Weights of a small transformer language model: local attention windows, gated attention.
Each number is 128 + 24 x the weight over its row's rms, rounded and kept within 0 to 255. Layers, rows and columns count from 0. Numbers have three digits each. The size before them is the row's rms in percent of the matrix's.

# layer 3 MLP up, 3072x768, rms 0.136, rows 3018-3071, columns 720-767
090:141119142161090139115189085142110111134071121134142070117106117170099148085128135112133100116125110134137123158103114146110158178127166184108135
096:120178112110093148154112187106145132145129068165127102122128080122110141107147111121113141130132119127150128117124119118130123111122131091160135
100:102184107148134130112127121123140098142144149164123084136080108129129156165081132122107115107105191108138143149138122124106055109175136085142117
126:127117123096113112113134154137136111112115109096136150099139090173149176194160117105119105159118059107124108139139135087131143145145115140116131
094:104102126140113158165090084116102104125119104152045125111113121125106149100135130094111142161147130145133158118147131117095142120119128106104151
097:185124115121096082176139127125170108179143145130088145109138138174128143146143124125108139141094153151101140092093120105125099128125123121114131
101:138101165130128149121131109166130102136150129082128154127105118116144173161077130131100138153170097131148110102137082145127145166092109145152128
105:156178146140120148181152140104150131123148134116166161174118135126122131116152107151106106075163113134048148141125092115142116126131095131131127
101:151164157095144135147154107110123142140123158086135139136167090131182132130126114089104117098121135133124100088144082125106159124112142129140127
105:133101047114147130107147125147130103127136085152100128094124126104114101119118170133082128125160102108104104125125043113122135107122092123093134
097:136133159094133094103153106117114149138110103129146119154125125127185166134148094127168112127082139129132107128150104173156122174120129126121172
104:112148124132110133131151151064118114134159117161136125091132123103130142111120111082108174129159106123123121153165110117148090120122117121114131
099:158136108148152112085119116115182146141130154124102110134118125180137118092165145186137117141140099097095128092113080105121070121116118111146046
105:106120111121144131098104181152110090155111102105161151127132118182147128134125113147147151173104127145139119146136124115091165109125143088085121
097:130148130123133148075110152148130097128139145150105131152122122097112093100116128156139105149130138103097121159126116110172125092197149141128177
108:063099095149138131133097132126121137143075111155142126150108130080143152129105090125109132093120140102098069126117107089102124111170114160159127
104:191156139118121116171111123126111138159093103119103193134102097143135117162123156132133133143128131169160101152141130127110080137108129120090149
097:139150150159102147118125125145089107155137085108100137132142131115117091144073134110148136114155151080145124164119086117155161150078108098144148
097:116135093115145134124137147133150097132130145111163112081099172130121156135141141125104148134154120142126115153110140134142090101148122097138091
102:150173125132122107112137161162091119101078135104137118137154125136104142122075154141118108128111122115143143144131101103140102124112106131121117
104:178167146120145095150150090134114131127159111100138163099120126109153110160125132149125138113117130131177148127116112129163130149105144083081176
094:124127131116125131143187115135136186106100139093102135141166134147113093110125126129165128150101171163133142106104125137139162132146137127113157
098:147104184136159131169121138111163179120134169117121159099092152081148139122135121160147145156135139144139144187112171121137175155154105130093140
088:148159131117104076152150159128104152154126101135129123136078165116171115154123100109138124118155104200133150099120165095164138141114149129111165
102:125128126118129140150123093122098143124118126073148156125107164094099146088083132108158146125135097112071128151120139173111151190137141125139110
086:125139166125103155106144091114140135132150175156106182131161154168143154114169085159107139157164126145132142119174112101142142131088111122084097
098:135110132091090129133146117163113093131080125108091144135171119109126093139119151156135116134126153149155118124156090142130091136082127127106123
107:152130159128121091133105071125091108140165122152133163121135090122106117097123156137082149088081148098131104089112093153101114110162126144146124
106:119163106150133116105129107140212165083142161146135107078091094121119183130105115145112145184096134123124133106141167101111132116116125130145125
103:123118131115120082123105168137154133114116138096129133135144108139146149135137133153150112135104131151127141132133101125102206116123135156137126
101:121120159126103104105136095155121128135116101133159131108132142091102193088144115160127099134105170150113142096134134157150122102141144168137110
101:145116133073138120141114120116098115137099123169121100097118127123147110096122145134161084117121122140127144146127109157109129125152103150152146
099:120089122137169117139157081153124128128135121173132153144118143093137148160152150158121174115122082099098080164130149098163154114128156084118141
105:131175125134126110139143156110134130166102141083079124121135141137140145127142125123103066105183132113137085110185100149127169122102137106085165
102:199166132126188125160140154114099154151128140153153137124150110149154125047129081168096095128120127116133151124129127106098163109147144111117122
101:108124166107124094164126116148135117084131137139134082108176141143109137085158081105084164110100158110144140122159125111148146064175099150137180
102:102141119155096124114112158142133131108124155096102112151113121100134115081143129143147098131103104164125098140061139139105122109124083117119109
107:150188127132138157095135142169106175131148081085109136118088100157084119150117146094123080116130141128113122122095123147096138103147131169102151
104:136137157166100107110111137122115131098151126102102135116170124170155114163099109118149120114165141122103111137116142120149182099117148134117070
095:107150107134140152103143142134173129104114144156117138089093095131133156142122129173141094136156119155177108101120133109183160116136135161138153
096:129148135123051166110155129141108106179089117150095130092123126130128101133164079144172123093113147168080143109098141165128120117113086147113101
105:122164121158145136126126137098115142155112099108156133125158093136120118125150071132124139153098133145099143153151118134108151094142127144092150
096:116134133116152170097106135148131097172125155061158137136143135119148133126145144113131090148088163121137097120137134124103136154077104129105102
101:122167142134150171164120089130116176149158116163142166124146127120099147147145082108090152181143136118170126130139144150093120184105118108146154
098:124128157123068133113148086109116145120088172151124119117132118144119127125150138127162160095138132176136095120147126156068099100170112124124151
101:133112103070111109122122108142099124199155114155149167153088134146106133111183116114112096125127149130120085075166132129132117156113149122155134
092:112140091132116084091123125137138122175105100110143148131149153138077121161152120105158098133121149177124161075109139131104185116081142112141123
104:087086146112174141130111152121133113112142140124142155154133096131150147144133108139108114159182099128110093157153068140142109109126129121116067
109:135143107168146127147107143138108126117149141109118136141069177124116137123152114136130190141117057105101124118124149103169110142124137147149070
101:113114163147106091139104118127097141133182146077130151105123112097129157119128146137117144156156108093152088173167113134102099144156119098096104
102:116109200109136134164134138168092161159085076151121136086148153134129093128142133119098116134107143130134123110119113132131108133183124118146084
109:127160161147105116122126115143165135144110080132110142119135087154060102106108143142105150145053111100116161131133111136082095109125132143158139
098:109118133108127095145119109103133114132124114130176138155147182142121147061088130138105127200137155122129145118125125128180077143140172125121106
106:118098138139148129135128137155140167133157123119073116142180097119142131116095117151099095094143138157062166137153146118118138118135113149129097